config.toml
norm = "rmsnorm"
init_std_o = 0.0128
lr = 0.0015
doc_mask = false
Each number is 128 + 32 x the weight over its row's rms, rounded and kept within 0 to 255. Layers, rows and columns count from 0. The size above them is the row's rms in percent of the matrix's.

# layer 4 MLP up, 1536x192, rms 0.147, rows 1288-1323, columns 96-191
size [ 82 108  96 100 107  95 107  92 110  90 112 102  96 122 103 119 102 111  81 126  99 108 104  79  87 109 112  94  91 107  69  68 104 114 129 101]
[[161 140 170 123  68 126 156 109  90  36 131 143  90  91 162  62 112 128 151 119 156 153 118 115  48 121  88 117 142 159  89 151 144 141 116  94 176 130 155 133 144 136 107 111 132 100 125  93  92  68 130 142 113 113 161 150 173 138 123 115 152 155  92 167 127 100  81  64 172 105 106 124 126 107 127  35 110 141 130 151 156 116 160 112 138 137  82 145 115 138  52 106  98 147 115 177]
 [128 211 104 110 121  89 158 171 121 106 135 178  74  97 145 140 108 130 128 165  93  88  91 113 152 109 150 112 105  88 133  97  89  50 112  77 184 134 201 123  83 123 117 140  91 127 121 106 136 109 152  85 129  94 154  86 180 143  65 134  78 125 128 171 126 128 124 122 126 120  82 121 166  97 128 104 117 102 177 163  71 151 135 174 109  68 108 135  99 156 131 104 159 107 120 133]
 [ 92 196 164 159 110 103 132 148 157 150 106 206 117  94 105 129 148 168  96 168  98 131 165 153  79 105 137 115 143 146  97 114 140 152 168 163 185 163 112 161 173 136 160 145  74 159  85 116 145  49 144 108 104 119 136 104 102 134 132 122 160 166 135 181 103 132 123  77 104 174 125 145 137  79  96 135 124 164 131  93 139 147  55 174 112 131 107 112 120  65 101 157 153 137 116 120]
 [155 134  90 106 115 109  63 159 147 133 149 132 121 217 126 188 125 118 139 100 155 116 108 140 148 123  89 192 110 147 134 168 180 131 140 139 116 165 114 127 144 139 106  98  89 101 115 127  32 124  98 173 151 122 101 111 117  79  87 224 191 121 104 138 144 135 124 184 193 150 170 164  19 125 118 132  42 117 142 125  90 155 137 151 169 152 130 109 169 171 145 188 127 109 133  99]
 [167 120 125 133 116 101 153 127 141 135  80 127 143  98  88 131 123  91  78 157 139  85 152 152 137  99 166 169 131 129  72  87 192  87 154 151 129 120  94 116 115 193  76 116  97 117 182 115 119 137  60 143 155 127 138  94 131 142  76 124 151 177 139 176 156 101 167 159 120 138 132 162 125  38 132 134 117 163 156 162  73 126  99 125 179 100 168 109 121 129 103 193 123 133 176 179]
 [154 217 128 100  99 115  92 126 182 142 120 147 142 171  40 150 134  89 129 116  99 158 139 133 147  85  39 154 139 117  57 142 125 161 100 116 156 164 105 140 127 132  71 141 105 146 153 125 126  85  85  74 149 117 109 132 160 131 108 113 135 116 115 142 126  96 123 111  96  93  78 210  45 120 137 137 106 103 114  78 138 153 130 152 147  93 131 150 110  87 137 173 144 110 159 134]
 [124 170 138  88 107 127 159  96 101  99 121 152 102 121 144 114 115  89 113  86 195 110 143 135 117 111 108 127 112  75 132 132 188 160 159 146 139 141  88 166  80 111  60 160  93  99 128 104 109 117  86  70 124 142 151  90 176 189 100 209 173 171 147 178 151 134  97  97 101 148  90 150 139 109 103 132 140 143 111 173 116 227 172 194 143 126 100 147 114 123 112 148 145  90 112 115]
 [ 97 156 119 191 120 113 123 168 137 131 162 161 147  92  90 119 117 112  96 181 140 194 167 149  81  93  84 119 139 136 136 150  77 140 148 121 163 161 106 119 170 144 119 128 178  92 133  80 126  57 160 119 124 107 166 141  89 110  86 139 142 131 134 136 144  80  78 157 175 101  85 134 120  98 232 137 157 142 151 154 111 153  89 106 165  98  87 164 150  80  88 140 128  13 102  97]
 [191 151  98 114 115 118 145  80  90 126 208 159 139 139  97 138 116 128  94 120  81 108  98 142 120  80  31 196 151 123  84 154 106 116 128 107 147 156 129 138 130 148  81 163 156  99 215 123  58 164 102  63 203  53 119 129 118 121 128 148 110 130 108 125 145 123 121 161 133  50 125 130  71  94 109 134 148  87 173 160 172 103 164 118 159  99  81 120 177 122 149 133 177 137 142 109]
 [140 111 170 102 113  85 116 121 141 107  50  91 110 160 125  99  85 130 162 141 101 142 144 120 116 100  61 124 138 104 127 149 132  86 144  91 114 150 119 120 140 156  84 144 164 131 136 116 119 140 119  74 141  85 105 136 133 130 115 126 133 159 123 144 137 137 113 160 153 140 156 131 135 123 138 122 122 113  90  70 125 122 176 225 151 167 138 117 108 103  63 102  54 100 173  83]
 [128  95 125  81 100 139  74 128  47  85 117 131 118 113 155 169 146 161  87 113 154 164 128 146 142 128  97 139  96  82  94 133 162 103 130 107 152 120 156  99  92 113 126  82  84 116 136 167 160 150  86 136 121 145 128 112 176 141 157 107 168 168 120 138 133 161 168 126 173  25  99 126  15  69  69 137  97 197 150 148  73  97 170 112 193 144  51 134 116 120 126  63 135  98 138 147]
 [131  86 117  84 104 140 120  96  94  75 100  91  96 121 131 124  90 183 114  81 134 190  96 152 159 124 153 111  91  72 142 150  88  83  98  49  93 124  96 117 127 147 128  63 179  83 151 116 167 108 101 125 125 109 162 124  88  59 169 137 142 143 142 135 153 137 173 156 155 124 146 171  97 154 132 118  87 138 172 187 108 138 132 109 178 190 132 136 167 162 117 110 140 126 152  63]
 [142 153 157  61 106 116 122 114 138 159 137 166 118  55 143 107 135 100 101 148 125 130 105 165 132 125 153  72  93  55 133 150 104  96 100 111  60 130 136 126 149 107 145 129 133 146 153 145 156 143 132 124 196 124 176 130 120  76 147 116 161 143 136 153 137 135 105  85  63 120 129 137  97  91 127 105  95 148 140 143 113 115  95 124 198  86 121 146 136 174  72 120  83 154 138 124]
 [132 139 152 144 104 116 127 154  82 113 135 139 128  70 120  93 150 175 126 139 133 148 156 144 119 103 126 117  68 151  77 143 164 121 109 131 121 140 113 120 143 136 101 111 134 150 121 102  82  92 113 125  96 117 108 111 136 147 113 188 168 166 118 210 109  90 129 144 151 142 133 144 111  54 145 120  97 135 121 153 184  84  92 155 136 131 114 113 169 139 110 132  53 164 175 148]
 [179 117  91  99 114 122  81 114 163 175 156 134 150 162 132 155 143 123  73 119 159 102 145 123 106 121  95 201 135 138 131 118 203 157 102 154  94 141 106 114 111 158 112  93  91 113 164 111 139 172 118 150 166 127 102 154 112  81 119 175 217 128 117 152 177 136 119 134 176 155 136  75 107 104  98 164 152 125 163 135 109  78 144 113 162 160 116 126 136 136  83 163 148 118 126 144]
 [118 116 136 172 108 112 120 126 112 124 107 115 142 176 138  95 153 195 100 189 125 131 143 147 145 114 142 159  79 109 105 104 159  70 162 127 128 120  83  77 104 123  95  90  75 110 150 141  81 111 127  89 156  71  68 136 129  69  50 143 138 111  91 173 131 137 106 121 203  96 127 153 145  58 156 162 105 134 151 178 160  72 153 150 132 174  58 107 116 141 147  80 187 151 124 104]
 [104 139 102 104 123 102  82 150  94 119 146 110 162 108 166  47 136 131  84 102 144  94 159 100 124  83 130 184  61 144  99 129  83 123  95 153 184 164  54 125  73 141  50 103  79  76 148 140 138 112 154 144 151 162  53 134 127  94  92  88 125 156 137 193 150 141 154 156 157 140  67 150 119 120 136 113 164 120 128 100 142 155 174 114 179 178 114 162 161  84  58 185 167  88 153 116]
 [146 155 126 116 110 111 100 132 163 145 142 124 106 108  78 138 153  95 149 116 127 165 162 155  86  91  80 181 129 176 154 144 151 118  64 133 109 155  88 129 130 110 112 123 130 125 147 153 129 137  75 108 165  72 152 139 181 101 147 118 160  88 113 151 162 148 102 107 169 148 153 151 107 100 109 164 153 160 158  92 112  95 150  63 135 118  88 101 150  74  67  95 188  76 128 141]
 [121 116 138 162 121 119 132 136 117 127  65  73 116  99 122  87 101 129 163 141 123 158 137 155 116 119 166  79 170 152 103 130 111 111 156  99 139 137 126  95 148 149 115 167 158  72 196  95 147 108 124 143 139 136 160  89 117 150 134 113 131 138 153 113 189 153 143 161 149 139  69 179  97 149 131  97  77  92  55 112  94 128  95 183 179 142 111 127 149 123  61 159  98 104  80  83]
 [140 136 146  95 107 127 148 124 105  97 166 179 118 149 123  68  71 140 112 129 111 113 139  83 134 119 124 186 140 109 139 154  68 116 127 104 125 140 142  85 133 147 139  46  85 152 207 127 113 128 114 112 155 117 121  86 117 155 113 152 152 184  99 184  96 118  97 110 164 148 143 107 148  92 128  48 142 148 120 119  58 130 134 127 128 102  68 121  97  61 114 101 113 120 202 114]
 [180 222 155  68 117 132 100  74 114 115 146 132 147 136 138 135 131  87 143 151 118 101 174 143 146 134 111 101 112 156 172 137  91 146 112 121  73 133  51 120 144  92 121  51 121 112 137 146  92 179  98 114 159 128 123 144 164 131 104 144 151 132  97 144 138 100  93 109 159 138 133 132  77  86  63 115 192 115 121  54 147 105 160 150 160 149 137 153  66 140 126 129 119  99 150  86]
 [157 161 132 140 116 140  60  97 139 103 107  65 139 143 156  66 121 123 135 105 138 187 178  84 154 145 153 198 144 116  90 114 149  81 119 151 131 114 100 129 149 192 101 192  62  79 104 132 129  78  60  99 126 123  98 141 211 141 140  87 177 121  60 172 106  93  96 128 127  94  90 161 140 128 149 145 111 155 147 131 143 111 156 135 172  99 126 144  95 115  95 147 129 149 163  86]
 [140 118 166 137 109 132 113 194  38 125  84 139 126 125 119  60 102  83 163  93 167 158 105  98  94  94  70 195 141 127 113 131 129 141 102 144 180 172  59 142 136  60 127 131 160 101 131  92  80 119  87  78 160 109  94 133  93 107  95 137 135 143 111 129 174 113 162 112 197 142  77 147 141 126 118  69 152 144  93 145  76 173 130 173 172 115 111 154 133  92 118 105  78  63 174 141]
 [179 161  42 108  99 128 152 126 111 156 114 133 151 162 156 172  71 114 120 105 161 178 132  94  80 117  95 133 135 166 146  69 109 116 152  91  93 162 152 136 111 162 119 107 184 108 178  96 140 100 135 154  88 142 123 125 120  93 167 139 107 128 145 115 122 148 114  91 121  43 131 169 132 119 122  95 166 106 150  65 101 135 125 111 123 121 146 128 154 154 112 149 153  87 105  99]
 [ 96 118 173 168 113 120 105 135 112 109 175  95 125  87 154  94 174 178 134 166  81  76 123 118  71 127 118 114 104 136 116 148 108 116 103  90 117 147 135 139 165 119 113  99  96 167 159 137  98  96 140 110 116 112 150 134 151 129 189  82 138 144 114 192 144  97 150 183 140  52 103 124 175 106 134 168  84 142  84 125 168  51 103  97 115 113 121 191 157 148 152 102 103 114 187 155]
 [189 170 133 122 100 117 103 129  74  88 135 142 144 108 137  77 141 178  91 153 128 153 163 134  64 137  81 112  74 119  95 130 131 156  78  91 123 161 117 131  79 119  98  85 153 111 168 118 105  88  97 141 141 103 125 118 119 121  97 135 147 160 107 209 184  92 118 147 125 104  88 141 131  89  47 141 136  83 116 134 171 111 120 143 156 129  98 115 105 128  88  83  52 138 178 148]
 [187 154 178  83  98 121 138 109 132  73 136 117  77 124  81 128 104  71 128  63 108 102 145 158 107 127 122  81 107 110  44  92 206 162 146 141 138 133 122 144 122 171  88 115 101 146  73 129  93  63  99 177 111 123 125 142 144 171 141 141 165 138 130 124 121 109 105 152 113 134 106 162 163  85  64  76  80 103 127 151  52 189 110 169 129 164 141 158  99  99  82 137 133  82 158 150]
 [112 143 146 151 109 112 111 128 158  92 105 163 100 141 121 131 145 122 141 122 111 170 171  98 186  59  60 160 181 166 157  63  90 101 105  76 185 163 116 157 176 121 126 117 125 108 163 108 123  85 132  97 119 131 191 142 130 126 100  95  99 126 128 175 153 120 182 109 132 137 104 142 164 118 127 141 154  98 151 142 124 150  92 130 138 149 148 145 136  42 133  58 127  79 129 119]
 [134 103 165 122 106 100 163 137 157  47 138 145 104  61 131 128 128 105 121 155  98 186 116 146 131  96 138 165 121 124  40 123 164  84 120 110 153 146 136  93 132 182  68 145  96 170 163 102 136 112  78  50 193 116 128  75 204 123 138 141  97 158 127 147 122 158 154 123  98 105  74 170 116  86  75 102 164 145 159 163 196 150 129 164 123 145 118 154 125  30 135  87 178  75 135 111]
 [ 94 147 111 135 113 104 110  84 157 149 117 156 137 135  76  65 117 156 155 143 118 126 200 172 128  86 125 125 122 195 117  91  76  73 167 157 150 139  42  89 138 125 116 135 166 153 242 111  64 127 151 148 106 117  93  86 170 144 107  91 157 147  78 123  64 130 139 127 134  55  82 167  89 140  99 135 101 168  86 146 141 138 116 106 132  94 107 138 161 132 177 105 126 150 111 158]
 [141 137 134 131 102 116 148 123 129 121  83 120 121 160 140 118 106  66 157 136 132 173 109 106 127 122 145 129 111 167 122 106 110 159 110  66 128 122  97 117 133 112 140 129 202 107 133 133 137 125  63 134 114 171 145 137  94 153 127 153 123 162 150 120 192  60  95 148 130 139 115 131 113 164 135  79  92  77  81 144 101 163 132 155 174 104 144 154 187 102  35 118 115  99 174 103]
 [162 145 144 145 115 111 163  88 103 129  69 118  91 137 160 119 120 130 153 114 106 164 149 121 125 100 123 142 154 111 138  67 101 116 122 133 122 135 100 185 137 151  81  61 173  80 157  86 159 109  86 153  73 124 181 115 177 132 122  80 145 146 147 143 155 118 208 122 139 145 103 104 137  88 115 160 123 113 130 120 136 105 135 163 213 138 175 115 138 135 103 138 108 143 208 120]
 [156 110  82 121 102 117 143 112 103  91 144 144 163 154 177 143 118 132  80 106 150 149 156 108  65 130  97 125 120 146 140 123 115 118  99 142 125 125 145 135  85 148  32 108 132 121 111 154 119  77  91 100 125 123 110  78 147 107 133 139 121 125  94 104  68 122  88 147 158  75 151 124 118  82 100 102  84  86 133 152 134  74 108 157 182 140 157 166  62  90 142 121 126 126 118 172]
 [139 121 168  66 116 145 159 113 104 166  87 167 120 100 112 140 135 218 102 133 146 171 162 136  99  64 131 183 118 134 125  92 197 149  91 161 155 118  89 105 128 124 106 140 140 136 158  50  94 160  73 108  92 142 140  98 175 124 144 155 145 166 113 143 185 121 166  87  93 154 109 121  91  70 101 161 100 111 153 186 128 150 109 164 162 149 167 124  90 141  83 170 160 149 129 158]
 [168 217 154 106 103 118 133 151  91 116 113 114 110 139 130 166 132 110 117 126  63 134  96 148 159  93 123 125 166  84 139 150 153  64 139 109 115 139 139 141 135 154 117  75  69 124 133 110 111 119  78  91 133 107 111 145 144 134 127 100 168 116 119 160 102 117 162 135 158 125  65 205 121 152 159 138  88 175  83 111 119 163 118 116 174 106  70 133 105 151 155  53 127 139  92 115]
 [176 194 143 149 113 118 137 158  65 135 166 160 156 168  88 123 112 123 142 144 110 140 145 111  82 133 104 180 120  96 156 170 101 129 184 183 137 164 100 120 107 153 115 121 153  75 166 100  82 126 107 116 164  89 129 101 154 161  74 132 213 160  91 133 119  91 152 153 179 159 106 132  83 133  75  99 120 155 139 122 128 129 127 153 121  95 124 141 117 117 142 142 139  55 120 113]]
# layer 4 MLP down (transposed), 1536x192, rms 0.128, rows 1288-1323, columns 96-191
size [102  91 101  86 105 108  92  82 102  88 111 109  74 125 108 140 112 102  94 131  78 108  91  84  84 109 120  98 105  96  75  75  99 114 128 102]
[[117  87 108  87 187 118 151 160 151 182  66  46 102 136 124 122 157  38  89 135 156  88 133 146 129 102 167 121 111 124 150 155 157 162 107  63 126 160 140 160  99 141 127 156  63 165 151 101 106 115 148 166  94 103  62  75 122  92 102 145 122  80 101 143 100 109 143 149 109 120 151 112 158 155  76 122 167 100 134  93 136 136 149 104 133 120 136 121  97  72  95 120 124 136 142 162]
 [165  97 117 127 114 134 125 100 102  81 157 132  98  77 176 189 150  74 176 121 120 103  85 126 139 128 148 191 106 134 169 160  92 141  45 156 120  91 112 134 152 118 124 114 162 158 114 121 155 131 115 118 128 158  69 125 141 131 143 181  75 127 138 124 174  83  90 154 151 120 193 124 159 148 120 120 110 148  89 142 129 129  71 111 166  77 168 120 112 112 140 155 122 118  97 170]
 [114 113 131 163 105 108 127 121 110 150  75 113 122 136 128  65 139 117  72 156 137 130 159 121 100 175 161 129 138 104 146 135 128 146 118 125 122 137  89 137 132 159 122 111 144 110  90 145  94 129 156 153 116  74 137 145  90  70 104 109  80  98 120 102 170 182 145 155  77  93 112 119 106 110 131 149 121 150  82 100 102  77 178 130 102 168 113 159  80  69 205 132 122 169 117 113]
 [ 96 152 118 138 126 129 155 116 150  75 137  75 113 128 174  99 132 157  98 139  96  70 100 149 104 104 135 154 110  69 130 141 107 124 196  93 187 108 105 154 125 161 134 100 119 125 105 113 120 186 152 113 161 165 191 164 126  93 120 128 123 103 125 153 141 130 132  84 113 109 182  96 151 113 144 166 187 184 124 143 189 111 158 140 140 145 180 169 162  85 162 126 130 116 108 211]
 [170 118 177  55 114 136 255 167 158 117  73 134 132 151 101 127 128 104  63 161 127 107 128 143 102 140 159 126 114 124 189 122 148 123 188 117  90 102 113 100 109 197 120  68 129 155 135 102  84 159 128 140  89 145  98 153 127 191 149 123 119 179 143 150 128 111 125 163 159 112 124  95 193 138 161 134 114 143  87  84 119 132 111 101 148  87 110 118 133 160 159 164 140 103 140 116]
 [134 136  87  94 165 106 120 115 135 114 116 153 132 197  84 120 182 141 155 151 127 123 182 141 134  92 106 161 141  91  63  94 187 118 100 139 141 137 151  98  47 124  96 183  65 177 108 114 103  85  94  98 116 125  92  62 126  93 129 127  93 146 108  79 145  89 132  56 135  95  67 176 114 113 146 119 105 126 105 106 142 114 111 134 141 122 123 101 117  63 125  91 152 160 188 182]
 [138  92 123 147 100 151 157  79 147 193  58 147  90 128 125  95 106 192  98 147 162 100 101  85 105  92 196  65  99 149 112 165 149 166 120 120 126 100  95  98 135  91 115  91 139 150  95  90  87 120 194 100 100 146 123  90  88 134 129 147 120 171  93 144 119 101 185 103 162 129  91 155 139 111  93 143  73 157 103 113 104 128 134  88  79 154  50 107 105 146 144 137  76 140  94  64]
 [175  83  89 108 105 135 129 107  98 153 197 151 137 146 149 125 115 140 144  76 107 138 105 111  79 126 103 152 109 122 161  90 169 147 124 169 190 117 137 112  66 125 116 108 217 141  71 149 127 169 117 114 117 137 105 184 167 129 148 131 196 140 124  83 145 146 114 154 138 104 117 114 102 151  75  98  99  91 133  50  81 153 111 147 118 154 148 120 121 114 180 195 190 129 129 140]
 [157 147 101  76 175 116  97 132 140 125 101 145 133 109  95 140 143 144 132 135 116 127 158 111 124 133  97 100 114 126 103 149 164 216 137 108 133 147 104 110 162 155  88 122 140 149 156 162 115 166 148 125 144  99 159 168 154 158  88 101 107 114 131 176 177 116 192 156 111  95  74 140 135 165 170 161 147 141 125 122 138  77 149 173  98 216 104 172 105 169 127 111 126 165 143  88]
 [172 146 100 104 115 138 165 106  76 116 168 217 140 124  99 133 100 154  57  48 132  79 135 126  98 168 140 149 198 141  71 140  98 112 112 137 102 135 169  85 110  64 111 120 147 123 173 114 129 147 152 131 157 129 112  73 133 160 111 112  97 138 137 164 123 117 176  87 112 171 103 158  56 104 125 153  93 121 127 145 110 119  89 118  74  86 107 164 166 127 169 133  93 165 133 128]
 [128 119 115 140  84 142 172 121  46 123 177 174  96  92 120 119 129  45 142 130 123 119 163 188 211 169  92  77 176  76 149 112 123 145 115 117 160  98 127 136 117 128 132 145 121 141 186 134 131 150  91  87 114 118  91 139 124 165 153 143 163 139 129 125 110 118 181 133 159 103  91 226 104 116 157 128 115  44 129 100  98 157 121 146 155 131 129 162 154 127 145  99 176 139 129 113]
 [127 158 101 153 137 129  75 131 140 155 123 125 152 160  98 167  51 151 107  94 120 152 135  88 100 124 133  97 126 160  83 159 138 107 134 159 110 111 153 115 115 136 114 101 119 121 131 126  95 181 139 109 127 120 126 108 176 101 108  52  57  73 120 137  91 125 129 167 154 104 157 178  96  75 109 155 114 174 169 101 145 181 143 127 141  96  75 147 128 185 240 111 133 127 130 136]
 [102 164  88  82  91 145  82 123  87 116 154 153 137 118  95 164 131 129  93 197  65 164 143  91 119 112 100 154  89 114  98 144 113  70 125 112 188 171 117 147  45 109 139 102 116 173 100 153 121 113 103 138  70  70  94 118 110 150 181  89 130 175 146 132 127 128 127 117 126 105 151 149 103 129 129  88 119 150 165 135 129  95 101  80  85 179 122 162 171 173 161 160 164 110  91 126]
 [159 102  99 145 109 137 171 141 159 111 135 136 115 137 131 152 163 100 121 110 134 163 165  87 137 100 148 151 110 166 117  80  88 136 131  75  95 142 119 118 175 121  85 107  83 161 144 172 133 119 133 139 124 126 112 133  72  60 124 129 122  83 147 155 136  96 130 120 147 117 121 157 115 145 129  90 177 187 130 141 155 108  82  46 136 149 172 159 125  91 126 127 103 150 148 117]
 [175 110 106 137 112  99 141 120  78  83 142 156 173  97 119 143 153 194  99 129 125 133  83 148 160 156 155 182 132 124  92  83 107 112  92 121 137 157 134 103 168 134  91  88  70  94 181 141 117 193 130 122 154 133 143  87 114 141 132  94 174 196 128 117 170 135 178 104 197 108 129  97  31  68 120 173 135 168 110 142  75  98 165  80 154 119  65 122 195 128 161  72  92 173 137  87]
 [134 114  82 166 140 105 104 153 132 153 122 131 147 132 155  90 197 129 131 169  86 152 215 110 136 120 130  87 127 123 157 118 171 104 125 144  70  82  90 140 113 126 150 143 167 110 159 145 138 151 144 140 111 164 128 158  79 134  99 156 149  63 115 165 161 168  92 111 124 163 154 114  75 125 185 154  70 110 166 144 109 125 137 145 178 127 126 115 160  96 178 149 134 204 151  74]
 [122 131 143  94 118 112 158 128  80 104 133 117 132 113 109 117 143  90 162  80  37 165 115 134 104 154 160 175 157 130 147 140 139 176 123 153 126 121 121 121  99 126 104  99 183  90 104  97 123 163 128  96 133 177 142 174 165 100 140 107 111 145 133 118 155 183 146 195 127 148 102 159 130 144 132 219 188 152 149 182 126 119 222 114  92  98  72 125 119 102 106 127 135 112 134  28]
 [154 166 146  94  98 138  70 199 117 174 146 206 175 125 177 157  93 133 145 178 106 104 133 115  96 134 123  82 143  98 103 109 148 163  96 138 155 121 137 182 110  92 183 157  92  79 186 144  67 111 124 102 118  86 175 147 106 149 169 100 125 157 137  93 162 197 143 102  99  96 122 143 128 161 157 128 105 212 144 120  95 152 104 129  96 153  95  56 171 124 165 106 154 181 134 161]
 [109 128 114 147 151 102 111 103 123 148 128 123 155 129 149 161 181 146  87 125  89 114 127 129 119 187  95 167 129 131 109 145 151 111  94 158 155  93 118 174 139 107  96  88 153 138  73 151 107 151  81  95 132 124  73 162 138  74 133 132 131  82  83 215 111 138 140  94 122  90 168  78 143  76 171 114 169 172 152 159 160 122 122 106 141 120 111 116  98 165 193  79 110 145 192 136]
 [125 127 117 187 126 167 145 166 147 100 103  81 157 128 120 152  95  84 139  88 130 137 199 142 210 148 187 118 117 135 155 130 133  71 173 145 150  96 108  86 144 171 115 109  91  91 147 120 134  90  95  78 131 102  74  97 144 187 129 143 193 158 113 152 176 115 148 146 191 164 111 149  95 116 136  42 126 146 184 134 101  90 151  81 169 117 107 116 106  84 104 124 154 153 119  75]
 [110 137 143 189  87 141 126 171 139 181 145  91  83 109 125 111 121  78 116 129  88 129 100 102 155 186 181  98 134 164 112 114  96 123 150 132 122  99 112 117 146  78 113 148  58 104 138 117 151  65 121 135 120 135 145 127 158 159 145 103 147  72 133 122 144 177 100 146  80 171 145  58 135 121  84 153 156 132  81  88  93 143 104 174  72 168  85 127 174  59 198 115 122  78 134 140]
 [110 175 122  73 128 128 156  80 148 112 159 146 148 153 160 125 127 162 130 179 167 166 116 140 163 121 175  90 195 111 207 128 104 142 143  91 151 137 117 140 173  79  97 194 155 132  72 143 111 184  82 170 103 130 119 113 157 116 117  91 146 161 103  68 126 159  92 127 152 144 203 100  91  86 146 233 154 103 163 153 101 166 118 122 168 103 104 194 118 119  72 105 180 159 161 149]
 [138 106 113 136 158 153 108  69 137 106 150 137 140  83 138 189 102 204 130 187  76 117 151 178  69 153  87 170 142 137 148 128 137 152 158  67 111 117 159  85  97 129 124 139 107 113 125 120  76  92 179 127 133 210 136  96  76  95 102 191  76 113 122 128 166 103  98 144 102 106 126 152  97  74 160  92 200 110 165 160 115 119 159 166 106 128 187  66 121 167 123  60 192 128  82 119]
 [129 134 123 106  61  99 134  99 131 116 107 107 151 137 159  98 143 106 104 147  95 109 160 152 137 138  47 123 107 157 121 197 137 155 125 118 184 113 139 130 195 107  94 106  77 160 129  98 104 125 182 151 119 103  85 159 195 117 121 126  75 129 127  60 101 142 103 135  32 144 119 113 150 166 160 125 110 111 116 152 101 189 132 149 148  75  89  95  73 115 141 124 109 168 208 174]
 [103 162 132 119 114 111 161 100 125  96  55 133 127  92 152 105 125  93 151  90 123  99 117 120 118  98 136  49 138 113 140 101  92 149 141 206 100 131 110 144 176  75 146 140 118  86 137 127 126 154 112 130 107 155 138 164 121 135 103  87  90 140 134  91 105 138 131 130 125 122  90 122 137 209 145 200 191 105 141 154 121 200 172 135 114  92 148 163 156 195 108 142 150  86  72  87]
 [129 106  92 180 134 131 179 139 160  76 185 142 124 118 114 154  98  85 176 142  93 107 130 132 155 120 173 180 150 139 162  99 162 113 114 121 146 114 174 145 203 141 148 133 113 135 176 103 163 148 136 114 109  94 143  70 101  97 110 125 102  93 120 170  74 139 203 120 108 104 131 110 156 144 185 115 172 138 126 176 160  53  97  56  74  90 132 116 160  65 154 103 184 143 140  85]
 [ 97 119 156 189 126 118 150 140 107 124 155 126 135 168 171 132 110 128 153 118 114  42  55 137 163 159  96 152 125 143  88 110 110 110 140 137 144 117 132 161 166 162 151 125 151 109 166 145 125 201 196 173 159  88  98 178 131  89 128 105 116 161 141 143 178 166 152  85 169 153 122 120 118  90 147  75  94 176 147 143 125 157 148  68 132 121 135 146 113  65 135 169 148 141 180 172]
 [129  56 125 156 120 128 111  78 123 117 136 111 176 128 151 138 120 159 170 110 133 109  95 140 120 120  88 105 104 126 118 146  97 112 158 120 134 116 101 126 183  95 106 111  99 145 144 148 185 160 194 143 144 113 190  76 107 123 179 155 184 144 134 149 167 139 134 101 112 167 153 112  78 131 131 126 139 128 135 114  99 137  83 177 103 147 113 145  83 141 147 112 130 125 117 180]
 [137 142 110 101 193 127 146 122 101 139 137 136 153 155 140 121 174 138 117 128  87 145 153 174 145  39 121 149 100 101  99 166 138 128 117 147  90 151 136 173  57 176  88 107  79 155 149 124 137  89  88  87 125 120 121  74 143 154  95 158 137 173  99 131 145  82 151  97 113 128 112 126 162 121 134 115 135 143  78 139 110 210 110 144 147 116 115 117 101 164  94 105 133  47 143 121]
 [200 106  96 165 112 158 130 194 122 104  90 144 107 109  38  75 128 119 143 125 132 110 127 125 122  93 143  81 137 127  65 114 166 170 133 115 109 113 102 139 123 156  50 131 111 110 155 120 137  98 162  89 173  89 108 196 153 140 134 168 128  96 110 106 138 158 113 116 120 109 173  63 122 150 148 163 142 144 149 135 185 110 135 113 161 120 114 160  59  84 188 120  89 176 104 137]
 [118 120  85 126 120  86  69 163 125 145 218 168 170 119 122 177 175 167  88 170 177 112 191  98 149 129  57 133 167 138 128 111 159 146  95 152 123 119 153 143 121 121 142 113  54 163 185  84 139 158 126 104 132 151 106  95 192 115  64 105  98 103  85 134 139  90 141 159 154 106 123 158 130 162 100 149 166  91 127  58 127 138 145 120  23 128 126 101 113 129 161  74  86 153  97 110]
 [112 126 105 113 151 129 135 163 118  86 185 108 198 155  99 140 150  99 147 175 159  80 126 171 175 178 108 116 115 147 112 152 191  81  79 120 160 142 156 129 153 123 178 165 111 151 170  97 116 114 129 109 150 108  65 120 120 130 130 200  70  58 111 140 118 136 104 129 123 122  96 114 123 129 151  82 184 118 149 150 140 155 144 112  62 133  70 125 113 133 114  76 177 184 106 129]
 [153 189 109 180 146 179 169 141  96 134 160 117 167 166 105 148 180 160 164 108 123 167 135 158 163 101 173 142 165  58 140  90 107 113 170  98 104 146 114 111 153 117 172  83 156 134 149 113 153 163 126 121 180 117 127  80 119 129 110  92  97 104 129 106 168 168 148 196 103 156  47 163  99 104 109 159 159 162 169  88  90 131 162 121 105  67 134 105 124  96 122  72 123 137 122 141]
 [130 115 113  72 115 159 147 125 124  66 195 116 139 225 112 158 103  79 122 133 102  77 126 128  99 143 146 152 131 182 210 133 122 123 140 159  66 128 142 159 202 147  75 133 139 136 142  81  96 146  99 101 151 141  91 128 173 130  73 133 110 103 126  99 153 100 155  71 122 144 105 129 149 135 108 136 124 111 130 162 107 146 213 110  87 119 128 184 154 118  98 132 108  97 129  90]
 [179 171 165 115  94 126 149 105  74  95 159 192 111 204 126  96  93 172 131 145 101 116 120 127 136 114 143  83 160  68 215 125 112 105 109 144 107 146 127 128 147 162 132 119 102 139 119 102 174 124  70  58 132 122 151 224 187 133 131 147 164 193 133 178  93 170 133 129 189 175 111 143 110 162 138 138  93 132 111  89  95 130 182 104 116 183 117 127 102 172 166 144 188 181 114 122]
 [ 91  55 114 192 131  91 114 132 150  63 145 108 115 123 126  96  90 107 123 108 118 117 184 127 138 135 174 138 154 171 103 144 120 167 124 110 103 120 158 166  82 113 107 174 159 139 132 124 159 107  56  86 107 121  85 124 118  58 192 134 107 147 108  64  92 115 110 122 155 123 138 118 128 135 126  82 161 101 137 150 142 146 168 155 178 110 129 174 158 124 142 130 131 138 147 181]]